{
  "num_hidden_layers": 13,
  "hidden_size": 128,
  "num_attention_heads": 4,
  "num_key_value_heads": 4,
  "head_dim": 32,
  "intermediate_size": 512,
  "vocab_size": 1978,
  "hidden_act": "tanh_gelu",
  "norm": "layernorm",
  "norm_place": "pre",
  "norm_eps": 1e-05,
  "positions": "learned",
  "qk_norm": false,
  "attn_scale": 0.177,
  "bias": "all",
  "tie_word_embeddings": false,
  "parallel_block": false,
  "init": "normal",
  "init_std_qkv": 0.0411,
  "init_std_o": 0.0,
  "init_std_up": 0.0411,
  "init_std_down": 0.0,
  "optimizer": "muon",
  "learning_rate": 0.00528,
  "lr_mult_o": 1.08,
  "beta1": 0.95,
  "lr_head": 0.0218,
  "max_grad_norm": 0.5,
  "warmup_steps": 200,
  "schedule": "wsd",
  "decay_fraction": 0.635,
  "decay_shape": "linear",
  "final_lr_fraction": 0.1,
  "batch_tokens": 16384,
  "max_seq_len": 1024,
  "doc_mask": true,
  "z_loss": 0.0001,
  "train_tokens": 109200000,
  "max_steps": 6666,
  "dataset": "wikipedia_en"
}
Each number is 500 + 50 x the weight over its row's rms, rounded and kept within 0 to 999. Layers, rows and columns count from 0. Numbers have three digits each. The size before them is the row's rms in percent of the matrix's.

# layer 6 MLP down (transposed), 512x128, rms 0.0753, rows 399-424, columns 0-127
022:481509492524434433489395509505564616548447476494471499482499422544484544463459538509580503438559510599536474466466524478523537463427478562440467505480386496595479475458592455600553535545611467449609466518492536380552556403487490462516544486493559562509520581404550497447488518533541502501577485426475545473516498519438555458423461478531502480487497477473503488532534413494444497488628
079:552554455569492435493517522437525463560543535460438499464467487540420556540607547422509475485506486534529445509511534508493419540493445504449624636429487512535497504478529514566536505453457532395481426540474490541512626420458515442468524504454555500502494470435429533558554542433486585526562424558515427522459614495522463549559501433511558459521504504607460504457464527393495452439462
019:445505571465521476467607461531499491595473529631326439438521488577646476560560430469355514537379558509529581514554462467502554478529480487484531498465472516446487492538576453401504500521507559575530511464520477515528584489429520485440503551562518521467524506549468470482489535483495539466478512446502505497440544402553502485470432424451551510560472547469484453485498529506548440503491
127:486459522481374499520450499391500539542500493522447463520579403608538389459552499383506557532512528594473615499458518483576439539424546501466558574466417453537481498471461553426560447590493471581478396480484526556591536472485514575540540498467439535518462524549498504510554518457431471437464479474480456516513541507470558423481548548576437468484539531453538445510551475485475476581512
125:480432505535519538404565533500497525435429535514490410562471519481621460533444442591507458523604465548472453518568499493466408483465507509518586540434574508413527521506527518598493539538532495457483444527454418537584549536526493420538439474508517527426507542551486530553422385402448567507552519464425540450471475468564493504519545456490415507542514477460524477527511566601524511370510
013:401525523451446469497516455570521520560491484558470465422480545477616507532526508559406527526496501557469434535481488456492492465477536560575536501525481441475411522545563505418534622530528489504647435510549495486489402487449502518499481588406487522476560505531527473510457581481488592602484469446451445447492556347518594476529499471526487449516489433508541414409520523556500485544467
062:581556480464512550546444347518519523524454497441647521442484481450460514375555564483433489509502475434520540480512562565590510454462541481513507519473482550520499483495514534537507475481585471483447522531376467556579512535530491506440464458526481469510426522493486561470482507600452502454547529506535459389430606524463580548541508423516505477444467617478498561467450551548523417552434
037:469541460455520408621399507510582453499476412469455467415532415510508401476561359591546447539410508446440529497561486418471487526545458500507506534514494512535530485559500493525563527542502556590495483479533469444456522508499511545440558541504594525511492424518509521555493535475469512532555613506499495529446611507548553389495445516461451590459438519474488543530497384466505455546537
095:513512503503497543493471537540505523463554498536436474537450378434484584598434475505455464467452570496497587428466534502546458550447528561508482460451456478600502492504459550492484458449450589540578475465513551483635458478487498482524562459473468447509522467435539485573489456511463528476492529420448584475594435467552556536462444455539491460608582476443542567500561651419416490457510
093:533437564417463536416506509459552480522459495655452546501501521489592528507474512569468474551525458505558463517592516480553441561528499500504511537440477532452436577460417436492508428472557539499536411498426491405432506470414501475535441536489463538402405544516554572495517475576530497412475519553557551381515582430478544600512500588412482539496524519562496493552500490536494499484440
117:541494538574466569459390489423522506498475470541535551600432566532532435579498486492424548506502496564373451438492557553480530422470478491471509514475478536424476463525526470487525495554527427536510550546437621582436456528492541491570446531466510444449550410537450527528518445432466487469423541457529503467542448452639543518444455571493504412501580422617523529510541521491478477533542
075:444476553511401450374560457474548470495430416508460441628537432483481494465521396540530549519526440493529561566486545522491543496543558463546549489468518497445488456478550460452570448583445493634501568535524448534435534492503489439529416587434501482444483488452430478467515453559547480581470590459517410475481533597458543400517559535513461523530563552518493590518540476491534505476466
050:496492511460523550488454477455465520583559495585417529575474506497465485520505516396465491374392527551437519469499442464596506455419444518491521527440481522515528513371534469507536548508550575535524514604502577590545526456571477487511374506407491469508469496522577503434532514490516443525441437504470465527401545544550503490603447542556557584561515463499447536546512479418490473572445
107:528494414520552502497448465551461526518510536520500508388458375534591467450495487479535579397547596510494538508480509532508549572608453514487503536482452441546474562547440479450496475457515446512526533565574446506516452471550514607518505568513443556519538467485459608453443462413492509496446439430411515496486518536466507480555506501476516522576475516299579465537479547467489504589468
124:459542520580478591507568496391524560579518544420466467517572583581565468506472505401516435537435498504520448491490447504467474479439468465476511508484449482414585393543552455486486537496539530524504490440478570571544502508493476468480534520515558547518499443465467521452475509445517670513495483460494485500503433500520519495385365554564569410468421529508558440449484554565537466539588
070:498558554598459471437477482507489506559480508503378474470540528508540629533382539504493467540541583519575530508489522541466538478453540514451444455538536480496461539520568460532584442472610441494500509470476547450467442502597498466532559478462521372419509480522490523408440508452482561472530414472431442577482476450522512494512480482432528516492511472349505573550525599572483586535461
139:545421449447475390627499562456509572494515533473482541478483538486586507481517484512562436435634483516474538450544405538432529469506552490469516562404474448498565544434401570587486565517487500498561514475495488491544483544422419470571548484514421526526434505486432572466580528453397530544477460588575560510506509559480478484557480456487504494610501483452532428489502541484491470454417
115:538476574478494489472447536531513482412467480528444523411500576519538473570491450511564489416504487610474494530458509490497405536554560524422447525523571486482511499530575497560447444483616440551427516573496508550453558482406484538516437570442569480428458537411506515503472400570441517522466425502513536599495539565445495496569547544515421537363461530464428489543505523478561434555549
127:547564538496512560524529467484508395435437451482553546539497346519432522456499490561464556618411527458527435484509548493500572516519455395549447512497444436520496570553541503408529539553428537606509480483526529453504565435536533515479567534494400397560570475507489542514519562475497468485438470519492517466462646512554458541534437480430471525549560485475525561509465482462435467421493
138:485551462544455543526485440514560515509507378408518568411473525508546490480547466547537458567476572390513558449456539484468501554440470525448497541524563522452496547494478489665458516514485466435519563543485483457410454558441514446431493420528609465535471399484439529455469553472530529535565466555460487492465503542556522488569487517549553550419415363479532482548576539541462538549513
026:489495473449498549437473487498455540569531523542527520560488515444502635532455473462467576600582542490461454495446481435469370451493531589482486536493504463502481503487537607399440521544469433503519423460536443472544549411467367481488528503372510477546445484557485491526508544430492554503517463582500498503504521444547500443559518554642383470514512443469521468513516544531547577537539
108:540471461532495480471500535605485555620471509467427439512429562511551502552455508486555501474497467439476557392496459517523463450505516582484581469508549486609495446581554484487449525473479449497442581507434448576471572456487571504482551563553453551520456428457559446566510514511581481536526579541469467554424477598421435544450461606478490500431515444529420467428530483532503497381458
080:422480423506500537431508486535475555570515514527440452566525450432579513475491559570609488572537449600409472463511520456559486496487429479581543487501581492410449523530444499485521462387466416460440500476522539503524434516587512449589502500485456487487423514510425434519542476427462557515535441531602396541523455490604451489532493509454582405478530554539461513493554555539501531515582
032:440420581450540478446504476579491479466469547558502447529531560524604475573427454449487446582466495566493501416512467424417576586536504436386522496477517455389449576549499431507500509481585521535587605480456504566520517424525508458409465476517473512585536492454479509484527425600568490509507616428480472592505473496457522453481482470459479489516486515469508526466512478613514506563517
107:509471572516528484428545485443585571512424538521464508444506613538526493533554505465542508552512589536524495490494360584426503502534444455529428421481703359552526446506451485494479517528513494479476484421414527462548508508500487452483509507498463460526397476497431481545453591523448520574505437475447577531544517523499401529466498519515489487463504513513492459547480628482471534521529
126:664569507483495412546590503453499527457558532400510511487577483528453495412506485499513475402549512568466531451558454446467511583438552445503576472498433496538477487498533548540478510539459571601472491479438540506542570537540472478474539610484501503467442380581484372537511514413439523591451492487522460496509445519519407479477556462501519407514444532467484514523534501523501586493431
# layer 6 MLP up, 512x128, rms 0.146, rows 400-424, columns 0-127
079:516465635434518457538474522429536458486565437502492518553411490495546457469516473555501485415454483496458469512474560511520521536447471493612462516439439430486507517511519575517517409481558374520493547600500462492542548480566506548537439431458475561441471477548565357552547510510502527572480467376534535424485580459503557564461538529518462469505595536435463481525559440434452552543554
017:613525491471514520444440466490478534469581419330642542438595476483411557422475561616562424487592497522520472536467467505437440440478548493480386456506466485502545523511490481529499487449531469484458514495477573524521461508543477522541594455485499494525405400491474491509498528491457508523518478541470438557490419495420502427533566541507454499486471449541491512515542387477577530450490
122:582434583481472493459404512437504529498560415523493445459428480584496586472447698442551528500411489467566436536501509583499532523515478494487412497439495470558481577436576531497566497588541511475529463506537489492492520499423518427524446486526501498470501487459486434507449546515505480471625463485556521546430411422440587572555492481571522551427524450539498495459471488432502539505535
125:472516490406471480582435480498516566482512458422504551513496461515537449442524567441512386565513605463578575513393449450522524552493498456520475420540513543589492420513384464509470455504488610559471570540581579462497504480446531487579503520559574449496564542391511457455522460557571507496489440476502466458529543568423501508528507569455577492522471468457494448486424543418520486581536
011:541536444611466471439449506455465505457547519461438535562523445523448508384489536428626441548579467447522531456554479480476403543582416455502452495536465529505582525510452543554488402529545444504488560541492469498532476399466489484478552403625552565503547466435390480456529458555489515475530498533523547556459509584469434457478461470465572482467451529397446501472536514473536509428535
098:495575492538475446531503463428564513466498464536474399415531524535490455470485539455507431526530410511471511587461580594491484468512486479458482544530447528485559482506449458453501413538536510526501384541582522507497526561453568515478364532486536494393458549499498525597500558510479529497498574472520484571625497391439461473547569396579437506483565484465549540539425394513523549559477
041:569503478424519561688444467569407517454460473460474594453482473489436511446485473595548514463395577528516415431531537475513548428515540487443504458504543553517582453430463423457509557482459440532435523481460493579474446440566531398477539602454506529495468449494472548561401504468487491459475535450487582504490495501510461444517530559555505573543558467563552530490533512561501453532496
105:476462503443588403422500547487539428478454506517491501378522469612454506495515467402584419486524501509533504535491517496521526522471388507473414532552399548459515501494507498487539459469558353555566525496494466448536582457518540496493471417557487466560494522535491343486504507506548519455444507555583503438413524545522534481494614537467539590493540546520511519574561515524543513573453
096:443401457459498440510442398570500500492534480386515524540478480422472567483437514511524566396522513538468512501475460543522583437440569560477450507427453463550520440513590486523469520589547436518495581414589504487532539486513427522523557451585451497537526407496462520586481483466431448457556490529354461468528514519566508493541530476516591511533476573491639509514507515459550458540507
114:398497517542464484573420450539474543523478539592494550381519473499524548450505540489579515570477456436480545421499543537465506453488522489430423546456470490494516477537485535547446551484448460568526468456550495414489465490483409496484532468534534521524446473411514492502512512541622466457575469434528469716454483588425471539459455491559550549421446600492541429449501503512546501496482
090:582520508468594473529516555486552528515547493527442531515451508393430487405457496541544507478589500516464511461504458473572478552566515456512457545460449480532510459517499384468487450506550465509540578588537484553470481379469454538488497454454452432527405486547453496561433450480463551511555490519424527458452480473513519446497631580600488655538479470454502633520484586477541510521487
068:489489450580464358510532369513570533435521519509452549525451519498486554486533563521545433548575530490413513440479497431474589466468523546522428433503511550525486503550457446504464534536513590470426480363532480458527434547606459493465513495481456579550540554436520543551458492531566501460460535444466543571502468499558543445519384495470543534443546405513580551528429516465489586543506
114:622458591507444475455455510506501455497435462491469406502515509506497462494492481537537502478556511416582445603613589584479485508455476497535461485539491475411568523520459475406575560576523538510486404523564520567522515412480462432513559486502454513452459411412455548564479486561533520476588412542577472528492559525485507526554500507486523405396522430538509474475442487464601483453534
119:524483432373427478552450535603438564429526472499586524537470441419493480505496489500506508484655488478496515457510542450595502517550528472511511424577526530527502518574498497471559463588472515497518607536491434430427520552514496540533408496525460485522528572547466458465450421526413441432522507567496503468518575487460476498567544443401499530558548447466430484578482407561522418556494
067:494512505404487425520547494467476567515588395457510457445407499537542517398554472437487449563483475487518526517447386373554521498402532462481431544459477453513433445552505542487413467542495490524431517540598539490550492536473480533495457511444609454548452523517544491512583564476534459574467498408527596509544549554516483493529465512549527580479447597494520547532551548443441563448570
140:470525589514572533507481400491494549488498469501468491486460529513396544552540493513427408475477484477606511540555496507538479519494546544524505414479626509627547502512548513407661456449421518470435507545513403551472479554476480480453536494509473496412516494513438499506510475534618511486589406436539530496440446445554549539463565588414481482467449489525489489489517515461487587498578
121:477482517464473501484504586531431534535476498390553501594527547447466539483542486486529533556535540495576539397431511595513516536501499473522506541450488544492588536452505538409434480443512613506501481423502462498481490369539519431409594348530496498531474605490415545479520491421528515520471437469469495502517497507486596487471524449424557520483485483574569616495570579481511446455488
124:409520472514438503493458584467554571542523539458471415561491499475585454537525501465550487533560493519478455457522569489445469519516418601507585495522540530434554488476539582535558467466606525466417554582399505510429468534465433519532497415478519520405445544503460555448490486446474557455573344491505459506560516459505491475495562492539490415600553529547424435517533537555585533485457
133:426507560475480387586508358477518449486504477439502620456378454528521483517500506509457552471525455618508499521528564513533543446431511505492479533477517504611470466463530505455470493512479515458540495480549505555572521501505330523515519531516400499428492505471563451529548589550522429588572471413528451531468529534560417564516456527526508510486493464554521497423531462459458612464514
025:499520530518505632470521515491514544497485566420449468494500498582511536482507495524581459498497582455532497515583522490458544554564548439429441507426504525570495441548553441531529426567443471530482462530427472543480491527354489582520539589601503517406571555456429478495494436520502495540586357508510515543514472569553489528449472491477628432426466524507432550413470482486532529528468
097:615499482428471491477435498479497459535519490494411465562537466528459592459547532509533521476461468481488457490535446461492519514432482518531533472550450561447555552414545527481477510524476534520548463461546509507517387470390532606442508450498469428466589501378503506458601484391450469540487453441543595426498523514469474596449547550548600579536466553551582564471545508435547476575553
071:502541575415464569519485505435508553587511472471490525500434563543461509419511550397522477521410462515509406575476446533502514554469480410483466564478447463428583532490608513561511451465542451447451445541565502463523501531499506484503470509568465463450486521492528515520522550412477416594541517490392462450525548568516494485480550480453644487556437638568515522538468425407510512491452
032:550524452433525484485484527455474520484507509480510544479432588495521599484496509564506580561538434470518463513479492512500492490456484574537397613422473637450518536505574615464524464451458453462547373452457490587476400550571580547424510361464553506503463558546480533549594580522509476499567509464519434453516528465505548465501511489563476502533425527581518439537483505461503476435527
110:532616473502547452506540521439423458587557526485571476546550446548418596534493467521502510610492474408528520479533519446569420376492528493442514575466420502399506497524506470450505532492521393502463418498483480549524432465499564505466646522497541446508542514535501592485530397512425529494505511527481495577479507444601515492570526541520583574457419482538551484472431486536485484495529
129:473558458537566486504507426395531475593553464439482543503596538467554555507507455490475518589517545405602485474477501562485476425529444547539496498466497499442398511477521559466524470570480420568556455517429501579541493562448430530403466475537484512442539571464513563509580494504594489462501511472507544540546438502508516449523484533425529455436456490445580418585499488517352502398528